config.toml
head_dim = 64
tie_embeddings = false
lr_mult_up = 1.14
beta2 = 0.95
final_lr_fraction = 0.0
steps = 5387
Each number is 128 + 32 x the weight over its row's rms, rounded and kept within 0 to 255. Layers, rows and columns count from 0. Numbers have three digits each. The size before them is the row's rms in percent of the matrix's.

# down: layer 5 MLP down (transposed), 896x224, rms 0.159, rows 137-249, columns 168-223
# up: layer 5 MLP up, 896x224, rms 0.197, rows 138-249, columns 168-223
down137 096:124163080125102084144155112136124132159136057124134150083096159106156166116183127138123106127154149151141102143103159093085100137116118133176135146031114149134144129157
up138 097:138120151124139140180116144117036135092120144186100148092110157077163128136131112126090151101193093178114104128151089065134113147099074086167135115134117137180092128176
down138 098:113123108148145154166113132173103116071140124126164116102115170089111117228127100142160139125111147097112103156101161084152118178142099107143091126144137079045141121212
up139 101:107127088167188183079176120090128139185186115176112101093173064113155018151153119143110114129164128149083136122093114095153165101147108136161140117092140151137094102144
down139 092:135096152164120089105154115154124086192169202108150128082125125101108126165150117161142098148120186080117191109131092121124101114077124101109130065099132153142139138122
up140 081:178150131136099163178131153093142101085096060134136178113127134045122142102127176140132179131178091096141112089154145122094129155131185099142119145130200143159102171155
down140 117:157172145107122119098140114120133109157105172097122095133127123130163128142112098167166092104174148065160104124114113136091058194123153173194156109104136134138220090114
up141 099:138127106166100131103119163137160103163172158127127132097091126154120100179122111146175136157142141085155122161098144148102125127166127127123152096171120179121127114133
down141 103:128151108161118105095087171130098196124145143152080114148166125129133068114101142148150185123066096157134149148116116126065080151106126098062125075097168067118098160103
up142 105:138100130141083089140129091178140154120129162125113146099144151107165139161160197119128103198170158122109135152129115071147106124105109122123129154115188225143175074160
down142 102:116098087144098136106096160089153122116200153086138125142126157149131174162150129153133149102123087128099182071155130134135157114125091173135154154117144150150159123112
up143 100:193119158125122144128045149145153146100131141123121200166130088113062112179156146134135156142133117114097152133139101189158112116159084082161155166095158173119154164133
down143 094:108137170110156093094163152147115144125116136095085109181144119118125189155168082096115119052123146197140101068074126091037123092108129160108090161113124136139190142076
up144 142:120130135108120136158135114151128145083133124106124148126109144123135152077119106188137160162137146186118123115134064141119134145132154115112134134103174178162171147092
down144 143:111128165116101114121120147127071109112162122142149113192168123058150142082112145149118106146141145118129109139092109162109158115130155152120111123110121151135093151042
up145 093:161146145131098191094105056107106140138160100122156149106038139049147147112111101102146174199156168085110136239184077107191156071113144114147118133138131111199142106163
down145 100:122145154177125154186027144107114166115142103062169049179116107134116131123110079099123149151082117154067115106194138114088146116202131166115140134115084095141122152183
up146 062:137127140160083172114082108098144126102131130128151097145130183081108113177067166166173043155108101129130107154053140087078115153146114152131177204151188081167148122115
down146 076:106147160106122168108073095126150115117103111137100128131187149124109130144124186112161125153125129175150091147105164135117073098141149132080109151093093130069131067167
up147 108:144084135142108125071147128086086096127098116147143114154162069087115158117102174148155121130074131068123099155158136142101114082143148135085156157107131145158149146101
down147 094:139057135167112120155068145123103153139168124108183080183131166147129132135088103150122154144093124118081139094108100155128154103119125111128082104135114134116087135165
up148 108:129056114143103157150112110084147080150082153138149143141154176154091113151162147158137129125125154140146111145161128112170129083124136099179126068101093125103101159148
down148 103:116167117116138114132113126110168122119030083173136149177140083153128118094129166155102139137157167146124189110085153146067073100113205108152146135152159128117140088107
up149 115:134128146125099104144190078118096169117137117038107173103126123139060139080140123116127115168137092114060146155086121116165118119135107120124064148104133124115141120162
down149 113:129083125140148105149126106119166155104184103086114115087138126098103119053108126154084127167103180060067160133105092100184112149140161088149100126128153103089112176126
up150 103:147053188119094186092148119128096134180127141129146160134125143123079120130104145108084138090155126120084186122160118143149115098171138136174162101201123123139181148173
down150 088:183192112153127099147128175143117132129110120130115125146109184113121134127130129110118150164132167230089092139130144158087136148116127096053141141104108169083086130154
up151 096:070194121124179109157203162099081113139148079153108053114162167121127181115144167168127123169145147078141067088143133125084139040101178180129096121099125114148028156075
down151 101:092149133145141102165080128140093130161119078117106173120111110060136151166150086185133146178136111166098158123081164120092115091117111157155159126123153155112175148169
up152 098:185066131174139117149136136103110142163127112123182168120069156110098087137076110147179121125128193078130184153114168115149158134156131139181110107166176154117125142155
down152 092:107167142059137215143108145111163182079190159163082109100102127136151112174158170126063097123094050119166048091122099094124150089123118096131138138090142114157135158117
up153 092:087159121150099159124066159076132132157121097125069114121169068085120142163169134070188170132143094130141129081097141124133112093145082141130157157136117050157071132141
down153 103:206113136137169124129133056129084107155130123076153196169181128062145097157062090134159131166116108120110092184062097081092148136200090083104130145175137119140101103158
up154 110:150101179112114169107111132092145118071125144173161198127119149144149103121108166127103138098154145107134142163127125166117113162116129108130186190141128103184112090125
down154 105:093108081143113096118123117103141121123061131076119142148184112151108109191085113138147144087103089131084137126097133118084124135130106112155112114060087127096124142146
up155 097:076076169141107127123097214085141134146141167095133093123114138087131114143122107164114141076129187154086110106127097141050133140102105166167157132091134068124154111094
down155 093:057087139152172101115150131155177131180145144124167115148127124094090119179177136103130140176101099082071039087119147109084136170120128148091132150147125096083112188139
up156 104:131116175169123174102150120122116127111144102171113166136129116134082123144197128141104079148033134142123188118115129064151135167139127104116084150123193133111140209119
down156 104:187146140188138079109133179128112158242106158104124069150123118089124138106091156148150147098148135132155044143105182155077061129135123088101112103100133140176151138119
up157 109:134199193126118099157131134116122147082091117182144094067077151164149120088117148114094153104109152146150170186081109084144118164099088103156117128164066101162152146111
down157 111:139059153094114154130148056099156081140140152145190107106147099084110081152170146149122155131126120146151147136166115125110124110121135136150151118130119142151139126154
up158 105:138124103121147127098152139164152154170058167147068077144123134130153117074086126116081132159132104146144119208083105103101169159138121113159144117098183100107120166064
down158 116:132110124132150132142125126117138094119106120172086136102140113099165198136146134094163138124112105110064156165095168132158161095117160237172094129072112092051106145063
up159 096:151068114106083100127123130104172130147145133141185100110086111131128130105153076123132129121152101134074141123157147154179147155121101107163152134148084078094092169155
down159 105:112085125060140145089028114130126115101133132154164134181084124143166133144143169158080112104091141074162178162122162194192124132136106130160170112124140120097136180111
up160 100:099109110089174124194182108047112127085132197097065162125140126159145124067159140127107091081131116154134089102118142050082151145142055125104089174118105141063149168162
down160 101:069156119157150094096104124155069121124097136167086174086151167137134140142112062124142134138144162154149168159123175099165155140137150170167161115166121103113124123151
up161 100:108121122070098121102089116101124081175116122149129062105172083120081131157106109127159103078148132172099113095147113153204127087141130128129151146065163124142135118161
down161 105:109100135141133159161096149148140129106099137134129128143170138115098120106128115141210153155096101164149097070137112153135144125112163125118131126128144146156148135145
up162 105:126138153137095120172131114119097074142147161111124089156116101185130153127146178116098190148107080161146123187153125130153122126104119164116195096158148133134134093124
down162 090:119130080062142137126148113146119179112155143110107164151125109130099099144070137089087156090146167118118137196154112169092114106154076129083053126104203158099134141163
up163 103:117092161119131100077184121123132135112124121058143116129171116111137136106057100048071144159158195162125148155171114123102132173146114103110162115096128113049101114107
down163 101:063142082111129175135108131170123202177099108106131118115081188081161138141083145075163168087142117109123154172128155109148093105089126139080110160145067083157101126103
up164 091:078113094076086119101088096161155113128102166115133133166138154105129126112088161117129185104097188128161119223137070178117184111154112147116150147131120121115111160146
down164 091:180132120166114135097161141148113147109150109123097093107134153079166150133143145076152138193106175146086161100125083168146093145128124086112138080159183061131103175138
up165 095:100090075068069145147064153113127138121099162043080142131112135150131159165182199090112145121140101187138159166122113104123116135119081139130158155142132161130114152114
down165 104:190102101157086080136186173087113111141116144105133089112148116098099127145179109075110151063137113155133119144100106166117130156088147124134144098092105116160187122132
up166 095:168166142091153151178151122104078149133094163087107118177132099082122155076142108132148157201142128122116110138081102182185121105099065132110161106113119159135071125094
down166 093:134132097136082138129118119125139134109140088118114194070096172112123089065106121143079136148091172107165142084151199175158148123130123053046080112180153148127153125116
up167 104:133127123122167171116073091134127142170078152080119147108096145173153129106105113149129177085102115138137143184108120095058208169078174098153133154089111096122133178132
down167 096:125149136082155086091095089069128128107103157143115080181072127145141117137113106162138094090131158075083137129146136100117162117122129124132123125052108135136086134158
up168 086:115155108131172096104125150121144107094118148126202187130112148080138128131135089090106110131127107086140143129141132118139113131112105160106132128102165137143091100135
down168 104:126164239123099107170127128163123154102107151110135095106168101123104150139141095054127157104138119167145114130127158140154133131134178111126126101148145129151100150080
up169 116:149105175129097136068161105149123142076131117119136131146149158127099183152104110102076107124135118152103166081112163150099145136203101122184128091151122120130108122127
down169 115:138177088132112149138087107140137076041072099145092187139139120124120112116111104117130170174145109175094152093125127110162104078135175221168135124147175051177139140117
up170 105:184153135141106079123066189127129151178061159140075165152066158135134118082165125114112075154133149143097103067101102111136164113142175134121173153112132105146164094145
down170 091:158097106180146101141098115091137167148092141083105147180095098069125148112122125127137153186118136094100144122093095158156107151105148104082068172126157118168185089122
up171 105:147122122098120122138096175081152135166143147145134082104148119104120104094065123117103145110115148110185137085111154111099083121126127124080119181162136110092161126130
down171 091:137134129101109178087125126113166100125069092140128118164129110163089148128120135056137099130139136196120103111156097105152112092114100132128152122071104092118023161124
up172 112:110113122098106139112171132067110189077154158153178148108099081128088155057139070101072111134109119092098117128106144128123128108144118183145169089136098051079151138147
down172 112:084131100077139114145204185119107122120208175111143128074141114151169136135155122076109098187134086122046111197100146140150113089045152150115149130159147156106132104133
up173 110:081139139148150153117102125132176154070092159201141123068110072134137153151134147084156139159085129173138094077127177158055149073122124122154098129152054141141087133144
down173 096:153126142138158148134140089133119141081202094146102155106073138117074104103150202113027091164142121168154167112139132102131151112081153122152180068143124135164048172144
up174 098:122111110092093116205091224116108122101106129128132086130097112134104102155144172128120107125057158156121164145165146123132119142119091103163103102136101126076161120091
down174 093:156172131125109116117130118114181164145078144117114150115117079103082110140102078093137148140065167120109107091128113170117163130098146095232112095163103063135129113159
up175 120:099117121119109124104112136107134114133142165134153136147113133179109131133125178119137128144147125143153168120115159114110128143156087142129159134124116132191091113118
down175 118:127165152107135106079112121088169079182120174104103191120098134163127119123120144112129126136119118139125192155113078070192106084124080079152138123133135108181129131060
up176 071:112111160105150112096100158048128087159108102091075122156175160128132124109123074162113125130123127122140105186132109108146129112159123127127122133129101138132087135074
down176 094:141086123153107090107112127090121109099097089132228115168151152161139131097102109135163091149143162169123138153142194102114186183107124123117184140089138143173129130099
up177 112:154104105154161146122159129104091088156165160145168098182164105081132080100098152072115148146104103117151178063147136110139133114144107110137075089133147112145109117118
down177 094:172079121092155119088082101153128172128091149162106104108078141184158113159185142139147112114160069131203140143157074150160100166128124143157129167127131159155154120194
up178 083:125139114153103079168167133084115069138128140156089124156196144113174089173127094130142112142059179079124151127144106079159157076068091145122134109131090136146101165133
down178 086:104175163128121128171114131101156118115097132102142110110111135130083146113129109104122153138189168173145119153143176143105100143117134158112168170169145104085110098077
up179 097:137102143144130194173133129110146115157127142158146123120165118112119164138202160113152219192116135101092109130110113123166167145159151132158084112058078152187153150144
down179 100:108047083135177155107127118121121110125136092128111141140096095116134125148212123090185164095164064095143110153174102159113135103133081083154070137112085131140151147176
up180 107:160155152122130116144092110082120165081093137163122124073081178105146110135152139122127193129146111205153154127140110055142133127126114104168164166142133091091104085137
down180 081:106118118088155165116112186125138079184166125093116121157198080183078145111090148178123150133100168102132095120120152161076135110082116110092101169121169182163108138150
up181 100:155171106127143188170139115148141116119092136111128148113132131146089111108143137134112157136190133127182130104132083177146136094161116149129200103106170047156091135099
down181 095:077072112170185151167134126088117136145176144137156085047104097089129158136113114122141129116144159165070111179165114149120112124079103123089159139121126167158080089147
up182 091:101076143181131115132116164127086152132092116141127083101182106148200145093146115113124102097161175147165113136143125121132152087163102123147090079093162137134106100127
down182 092:115102092154137094078141113127096116157111161075132088117156106142163146154145130140121025102112136123070098110096156118140102089099098082106142070089148212114188138116
up183 108:156207132106062072139170135120104184084151064105151164091181132143142070133148155150142142164140151135129124125115071124098081150120140128141148123124153038097128077153
down183 108:100138141149153078084125149114091122113151126090168112121113186114099165097163124155114166183098189089100126109156190186143128136166090116085095148070151124175121108155
up184 081:118055125138108152145133137130153141143131160101137121147119126121150124165084115133051133148166117148146111129091108139135181185108076160115153113077114113137172144124
down184 094:129121100186182126123122095147122075126082121156153134076107125122141113167100075128163186080163149218152162106120134102061104188119102143094116192165149127154143096087
up185 144:117112155141111108109127095118127134093131100111175158091179142129163186069125169137122109203149136149124127118080109115160128123223137198126151109152147119121151118144
down185 127:118108124146060141140104134090112122117192085089150105096179146106104149191140148138110081160091174117152117086115131134226149152162089119196162159125098072087152160099
up186 093:119112127171104131100175208120124162204111146078085093134159113130168082119147149075075128084191113106148145099144104155128126071095075147167179136034153091159134111106
down186 091:143073131140112150132129153140161106147151103095140148102149130121152171137143150078146079157125113125104138187121116116139138052147135110144151104147125131150146136143
up187 089:119124148163154181133115076121101141168065136129151111144086142085128103152124147165105110107165092123103071143081144111114115117107114208172135136144169098098179119037
down187 087:098151124081141121108094117171101098127118078175120133081218189150111118148085136143162082100106167096176130128113168107108141088109134127094132056163078130141160079094
up188 098:156133128057106106152141131122118130173119129122110114181160161072042072122114134154147145167160147092167076113150106146171135082112153128097102154096118086138138094150
down188 097:197137133115117102162114120103122127111126173119153156106124144184108189163055122121168154177137142168105159108124136100128154175144117105162141164149123082124119103123
up189 104:127155108132095117143080134077153158173195236124185120139148145110129158129164091100050168108066191124116098131116129137129153135104123102169160124180127075136139140151
down189 107:111146096081119112090157119164154171119153177176137153189146127159150199112118126139137152104054091134180055123161111102127136142088138188142132177167177087143176104104
up190 108:112158117095144082155137138101151128118145160078106096145146135175122159139184070139079139149190074089104102145111163125144075089104094107119137143083114152108122204166
down190 113:099174196158088133130127140078169140112035165206109119091138199112128082112092158073063134119154158076127113112108141170159161155069145149090201122171074124154118131161
up191 110:076193166045152178122152099099142161107063159125101171141146101139123139148125139099088113113140108134170077120089143120125160164150131108044118138146104085173218083145
down191 112:103063150130112188160119142127159145156100163153181183180154117107187141191141131132114113100147076125099152149121116170131095104166094110160138134151142135137098091156
up192 101:128109132092146145149138132097105117123070156087186116170118055126140128096097072089112099121105069169127192095132072075164133149181092142136175185088126091113132136174
down192 101:128077123120133168170110120189076115117151126169072140113178076081129100112080120121108095171059066105102132119125114133151073083116123096092184143182107118100156115138
up193 089:105122149113134088098156054078120168078127098068110173165104103151162160193064127109189099116115062124102090237101167139158123174153153138110177139072088125152130127189
down193 111:106142170076132197157091131122134135134055133171150117155073147154184112147118147115103123142122051166119145073102114121153144118119076163111146118132150082120101112082
up194 093:073134148147140126165140124138138193118103163079093080114130091166118153162146156120174140187123165142135136128141132152123119160125121139124090150096111131173180199125
down194 092:106155086116113159137123070164147116076175132101105159127096178107128144054107141167139114154108125167176121151146106117188123118124160137127159141132155126166120131201
up195 096:162092144126175159164162118128166056210111185173121102128079162098136085127104111175114124081172146146126130158123090072123199121123105131124138151137057118132120138151
down195 094:141167133131111105100070142145089141182120103109135138200173106086182076074158133056134200131130120183060110148141191152042084103100125091093068147179159134080084111163
up196 113:157132167163133172145094140141109107122121091112123119166120088090157136122189134146166102109044138100159086133127149071159161115080169145114135099118118133224108162128
down196 108:123107139131152064150097126168117126135121131079125129172167099168100087193105106134168096178138194091124023130101110098104116087141139120091164176131123149134117098132
up197 099:175140148117103093038153134116141102117160149156109108110151151133062087127155136134181101114149133103096118131095145177107122104215156109143099138112124186196182182157
down197 096:115143188102137100187102172101150047093067147116152116134105105098162122101149146118100112081095159176154102169149103141085144128115135085028132153170122124103088123135
up198 107:134155130173123059149114091159168106096120144148097126214140197132106116136107073163109107127136099138172111106078094118106072143138127131108131139136092151133119113079
down198 093:132183164123115181079134127115141164111098101122105120146063094143111191100123104132145160126107081164174076123076147170137137091116109108145180153111104145139132164163
up199 093:146150113125115073132139155105153151181171132113162104111141080112079189150099166181113111125125102149128117113131093143142188138107154153136094139106161118089156202130
down199 088:113146105196189143150119152121147138103090094143112193134120055152136128111068088118072125065147121127157132093157131174125125158127119169110132176138157132126060112145
up200 095:099189186072154194126124207148102092139140087097092139147098055145131125110138105120132132170110175140143091116117119149120140134121056088148170165114061197179156098191
down200 090:110132168116186162148128103130112081107078172119148140094067120132131146126113135123099084149159093142115101169110113117126136149071120145106083149138149192128102107090
up201 109:142118199106143170147116107119150119124184089197182107117154106111120081107109146185139102208141076175109130130074122165083148166182106112067124148112117178109139156118
down201 101:065154110132195077124111132128185067090147168128122066133161158170127182149118127175137172097104126117162109095151164062061131091142164127103132097079154170144111127094
up202 092:126163171084106102164062143093141113154140148150140139117175095124151056179117100166165139168132131139129142119157144167086135166131117084160089165141099129131147106165
down202 106:169155146165139103142132136095147108112167224133138074147146153081101072148124144171147152086116174132136079099068117143104151152111157119120113145137118148125176132158
up203 111:108173130154149117104125114117177119073140131158104077119084135195104107111150138134122130104067109100127105092115092143129169152126135122148111134118140123125121178112
down203 096:142149106110166124165194140140113123150150105094121198139093150171123209068133104151195097182077080098122090144132123095150106147130161060140124119095142162113182147149
up204 104:109140143109088089146145144155091118145120110096064062181124085180112086138137151178083114097088146121097150106105102030123142113206185127135094174130137109150112137186
down204 106:123134143106133104135161178121131138099204091171145147135136168158114132144153068170159139152156156148119170096139123130122133135146122172126106126131125109102100123121
up205 091:137088121144091099113104116076179140067157117098146071107095146141060166104138121119119136126128135135179124089094133130113169056072121105100185129119118038143094100151
down205 098:063167112127133117148168120120166134099167148159149116128107149091118164153146138103138163126142123147131170118117165136108080057092098164117152140166146108118124047140
up206 106:130122165117109137107149124159128232094133179042129130147156076110074165117136114074169106117088173120125148122127117157110147147177150077184117127166143069112118099154
down206 116:106120109116157139167114130115108163048106151094101123149067162199159109125128126125126122141138143079080106154113160100173110132093149169122107098139082075114081139159
up207 085:131128139157125117107104114136068133116107113095175145098137124129106201117136089099245154166148152084151116167157157117125119197174087102140138130163092148177157160186
down207 098:116048141112120144148125121124216093112098155112124084125108123097172149074068140123137144143159042138145124083131158061110117090163149111108147146140162129101121110117
up208 092:124097188132182110167135095070100147125180124184168131200131105118103113191144165120095087127092148132122161140133103112103099141094115159167140104165069121103088103129
down208 092:150153133095144116086152190078147126120135149181104094149141178156115110168201115148100138158129099157113125124135106143143097118148087103150117207127117199134080134141
up209 092:134126121118082127172165193152174153119113096134136165164134139087124115128093122120133162135088082153118104126134097137163129162133095153154164193127138096168101144135
down209 095:105090094193106160175114115136107146122127077151072086113142102123153174135141184134121143181148096127110089149109181106146105132107092089164116113073122131125105206106
up210 107:154112171172116158131119103115090115099166137156077179103181152194112087126097091105102111108107131134099109147103104095118122121203135161161154087135119129118093103127
down210 114:174092158144138086170160127156105132084168172169104203157133174112158161094114107130166106142125091136145146102142127117145136150196070109156145165146164046099073129106
up211 102:170083167143160093110171099141138179123088138128205139139071097169104139109114158149122140151086225094176138102141092118156088056105132159126175160170105087140139131096
down211 093:156082122129174154146157114103126107120081112130094099183147155084158164146139130138151173115163151107155151132107142113144182139089137156101102149116133137157143116152
up212 101:140158162119130189150097147124090145140064139095160128085183165090159123144099142069087167042167159121125139165126072116148141158143111223126169159115150101088129113143
down212 088:082121122164166124071146089184108083200146126181088074138122071145108156113134108172158092208122124143132099091092160106107145100147125077166116171131168179165192175186
up213 094:100129114126122197131056186137140082135161121140138151073121108185099138138078119132110176102165112142039125110154126123070124163154110164183150152181153177129076113144
down213 097:091122139157096109142145074092150154114121085157060142089147088129132143114119107072103137128143164125138154189123156134179113144145143119135106093190114148128113137157
up214 102:105149156160126126083101097078144084144111135102126167107147189160130151137125106118098164155169097105120102151149077134057089091179099088122097165130101119133157133109
down214 099:109162138165119152097101105149124094122064162122159113113119143089101071134158113145122139121156143050097130170140168129146059150087192116133171146124095125156094127126
up215 106:146124101151212190139233090105143138184083100093131138204128126144100143129099097139069140154164154147115131079165079097194095168123123161108137148147114087146176077069
down215 092:139092067101146139150091144115124127149129056087130109111142102122112137079209111140104148113111126076136165146161114130169130156144154172111109078097122188130127171161
up216 095:129174129138118115203094162111198138174171132135140106123168103146108126093128073125154163167046164104101075080123124127128165060170123092106127179091138131080162100131
down216 080:147077092111161162116138164123089129159056143140107152108088155151137197143132134138112068087145065159149175171166154115105113108098138085129105094125108125146128151082
up217 091:146137145106160129153133128140134131133106110137126161142132172170124137128127115079091162158093128143073052148177170136169109126104083136120116166080146147148149135126
down217 112:114163119190134154144166121139178107146077113113159149164146098125145096139138124148101137116126114149107090138131156053102113153066152131139143176089091170104128106142
up218 098:126116156116152231163134145110132162110138111171099157098125092110070164137130125115128147093156127154166147088139127156109130133174124131169116073144115149135034080126
down218 105:147128146123209113121079130116133148115151143173138076103087120146172136065196123142163107129094101110160159147172089142085130134131146098161171129093163150186127132182
up219 093:148154143098074148193151199139076144133126083164078140132139119108103185156139107105167106140071103043110107074106128122125162114137178177151137189085155121099111161154
down219 104:089155104102131148184107112143056091101102149153115097183097131172140112128136102182139078137168119126170164173148184101166130098118117195156121152134171157128165114101
up220 093:149124126158099139137193097101111137130191144067154103105125127115119147100122128097187121073104159108136110070151134111107127154151201140109107128095141118134132124135
down220 092:166112127150101123123098124140124079075171115120096087120094161166096155128171118152131173130116113134129163167098155100112119108079133138130110105145113066132154140188
up221 108:162135161118136147128118167121117068097148139085129125121123119180183175108119147110091159147109178176119114142148088160149101117142101136129136100083080132079148176071
down221 099:122123110136145119149087143100104113147098168157177126086134115070130163072109147140103128106129108142140073139082194149104167124097159197137131124143139130126124082083
up222 093:110106126113106191100168114136164163132118117114108176125162199079104102116110144106094099178098110179099143135111076127153154164177102159086124124141153126128150154194
down222 098:180126102145119113106113139149110094149152121132136188073156135082186144113114155103239104119113137126072099125115130199141107150123127162098141147150040117099119130170
up223 099:173134109153135060135138088171112158111101139148150094112100110155147169119090121135140134080139137183211126124086164138166154102106111156101096060140100163150172086122
down223 114:140124156148141153135133081142092113144141106115109122130156129097081118106089104122172161135134114105136102118123183104163151129149160161116059109135122112117037088120
up224 098:046077130138111185125149133057142156136130147160154137142100112114164140111148121145172151114145131114112178128064112176089171103136153094148126100186110180147184134140
down224 107:082160139117192110110100114109107138192097145143158116137104119123154161080121146096127094120075123130064121119116131087062141188103064133087114212111124086145139131090
up225 109:121093133144129175132084105078112134130135115159155071185143139135103151104176161184109142116141106065171128109148115103113117103140124131159167151144104120135107156059
down225 112:137122117091157123164113141131135125151128127115150101124139144087128067193151129101147077196135155041144136133171106135146104083133159076128105117181164148127173075129
up226 089:154196175105151110149165173097114194162170155080079155104135058114135080128170074107140129125085136143129138128092174083170041118124184140181116118102102132166058142120
down226 107:102141138167189138129075081161125162108151102156082148136156154176107130122146108123111143122113111130133118131138122130144102167162113117139087135102122144135169178163
up227 102:153094176111122110103185104122166097102148127141118105117091134121175110063158163146071151159077144152155121138093135118163128081150115154120212152112121091112095135115
down227 099:108139129129121116160133170184104113182050055128112176177152089121093120128102084020196156047068094126100164116106155098131135147170091107090116132112104140177093146127
up228 090:116136091128112155128125095204137125094121141106116152122097103127124097105087128156090038174139116107090154078109127109107096106200147119141133175098212124172171148141
down228 098:097124134145115163117118155128102110117096130144126147145174118116134139106144204087131117059136106135100151179104114156151149170178116084109068112110114118144082080099
up229 102:133118123101145054094127064147147163116138106135123139135093135123146131095133113094140165130093158132104143091053148137096162151131124132118112192096120108103200132076
down229 099:102048098093152107086182117155171136101084099137126135111105097125130146138119184139122148093148119131088156120094089157166151079104172065113096125119130150136139162131
up230 097:135105104079137161149115118117153149144150118077103133108147154006040086144126092126160092137140147144153134127155101128110124080168195045067125193075116098169141102134
down230 105:154136149038157097118138191139141189121129135120121122128138165053166128073065166188106052091107101121102108094067151091142157151135136127149147156154116150121139096139
up231 102:162170078067050122120142105173154084110123172059181186218069139126124100098143141173147138155151151113152130103130112093184136113119096124117151132104165104132065109163
down231 092:104089165145043142120145146139135127152090056085136153184075133186124127140111083142149100149109139133140092152138131110175131096181156094154172143153150086148094134095
up232 101:150132134141102155124071134159102106104150120196156141120160139171107079101106134135101141207125152082090126129121119094162131091131141151134048118167123127083162113119
down232 098:116122149094165149110093124179083077178125107120115128150157132076133094154175156167083114151127115112156122173127130086158157126046111101125149112149176131165158198111
up233 104:110139106132191124062140111130140134083147142124158059137098109139065148070041143144146083167204163169076136112158120140145156112109106139138143107126138135120113104094
down233 101:081094155084126131155147165135149168150131123191126132213124167091116095097073138107151114079191150143107129213090144181104104120138099101130072094079163127118145065136
up234 098:080142157077162079119118106147177101115115138144179082151122153127117133076132102115122112041141102086157130092114150067088105131100155126143130142125149155179143216075
down234 114:159153134139159111133136180121170082132096084071122083127152124152152148141168135170140147152149106130145118108099087112120101053021158123098184134094155157135080195133
up235 091:119172131176128098203140185131125162133111120152175137140163114179083082086167075129141136109107148172129117124101149106105110138121100175091109154088062145101120175075
down235 090:114078173099174130101102172068108148100101122125143113093059165028127165123085151187135077150104131093178133139098129125153073133056115073145175122156095150158154125164
up236 098:151106153167121130103111141156122162162091109191091116106142150144121077166066155173110110149120090143136131165126129111129100151107173111159116129120155129115127137085
down236 088:136121131098108143175132057098123124091172140122079129123132114155141152101078109024123164124147146134126149073164093083134123109108116133125138157071096107106088175135
up237 114:129194139191189137137151140107107148133067110135118126124091134151130084101158171099093098131121094164147151078093092112072178129145191142141161131189089095187169123125
down237 104:118075095122096172127109126153113143206172119095089078114147158154155139102115156159090148165131173160081190158198162122178142128136086104110113128112127144108179138162
up238 100:128164144146092158102145085126109125152164114206083115166081124145114133073141130114106115164156123131178137092121105088167156117125115165161177186097189156130061176121
down238 097:147075115114169108116166144138135081153127128093154131064198089089088171108102083077153095129132127124121107175118128173170147135124114165093149122107114109082105109161
up239 103:126205142131179162138109146082126139055153130077129114142148124113111130113213128112109185153107091141191154132127158120136137118126142072105179107053120140146157183161
down239 099:138085141090182122103103119141180102147139064131163153110100114122191176068113145177121116109206164131129129107131120145133167108128026140133142100188180111127161068091
up240 083:100119112127141138127151078130111197178108112159155105172115128112120121095099191145190108084155158098141103148172133103092215112099135160150101100149154163081122134124
down240 106:144136117031164079110141097152127146155131104188190126130137176173163113135144139089158101090140134125132094081127116076179143125106130116124071105143174102135060130169
up241 123:171142102060131172132118126198132206115104120104112128054158083137061142126116088154107149151177141108166139153119108114174156172222122093117126135118116092133134098204
down241 112:102107086103134131116115163135180199115108191123147137104101081157049140165121147170088142144139081121121147101116125117158138161125150112140080135102158132098142162178
up242 104:104133139150154047133149168133145107177144125084159139141156099141120156071117105104124110066138076089131162173074159139141147115133194121118126139088089176164095131158
down242 112:129171138176110060125150096100137166120186123118142173077182098159114047140142112082147123118080132165120147210175157159092126084075130138148119142034104085065150163118
up243 095:135150185139142119188086114096109074120132154133086071100133087161056173099154161118120137131139115131169165184113084105171144108154159133135152140120099149194097152145
down243 098:114121118128131157102158093114126128131043144126161135131104164078161102122111163140105069126149130133135163119128154078142159148110062102136205147160120151159138065085
up244 108:058130180073106090104095141131103123139156167205158144063120096170164121163141230094067143094133158180134126149091151122154169134134162153132136121151080221052169194168
down244 096:121085103194183117138151101163139131128132133108091067147092072133110173112149125138092099102109138101109191183101096143121073183114142123080107117114094156157159114165
up245 104:144065118110074123147057086089114090136189143119190104192113145178092110129083131153093117080094118098103103121126090122123140112112110125089190156136085149100170101153
down245 089:126109136128131123078143141134130142156112083147097183126104184163089076147129096131109190157175135136122093116137097095124140110128213105150127134145180125093161183136
up246 085:143185099161074096160194172105141117110185134120182167155116146138137076075080087167118070133110061095093095078165116119142152149129087126115119155108108124138116129127
down246 095:109182166134137077070126117157122175171116176112139138127106180163150093114112128169118127170100039136112090138163147109131185133127203120114146128148126111148151179167
up247 125:162160134108133110207115165118122159111149108135137130114119125155121154178114098166158149159106172148166141068118071110119110089145158121181136142164177126143108132179
down247 138:107130102109141170162132120092050135142163120158107159129136127180137085105174145130141165059126139112139197129123125146128092136136086184126089107156157102139080086151
up248 098:130150152135101116165112151127164139152161145104164142063115125157109152130102178123129146098098153089135122059137151162077064153103138109105116145101057160129159087136
down248 099:146200130107103128147098086157149188127144114134095132107067128135107119150187123122105130144151172056159173059175065088148091123089109097133108092091123102148057082088
up249 106:150148053141132108119142063141082125118093166105130093159103134133171077126103114113102072149189143140122132159112163168143171111129120146078073135147111091178129145152
down249 100:122116145092110077144163113126180122126141085150176147032169124118137184122136109114172189127123127173158165105152110117112181145101125120141190042076178110111124105058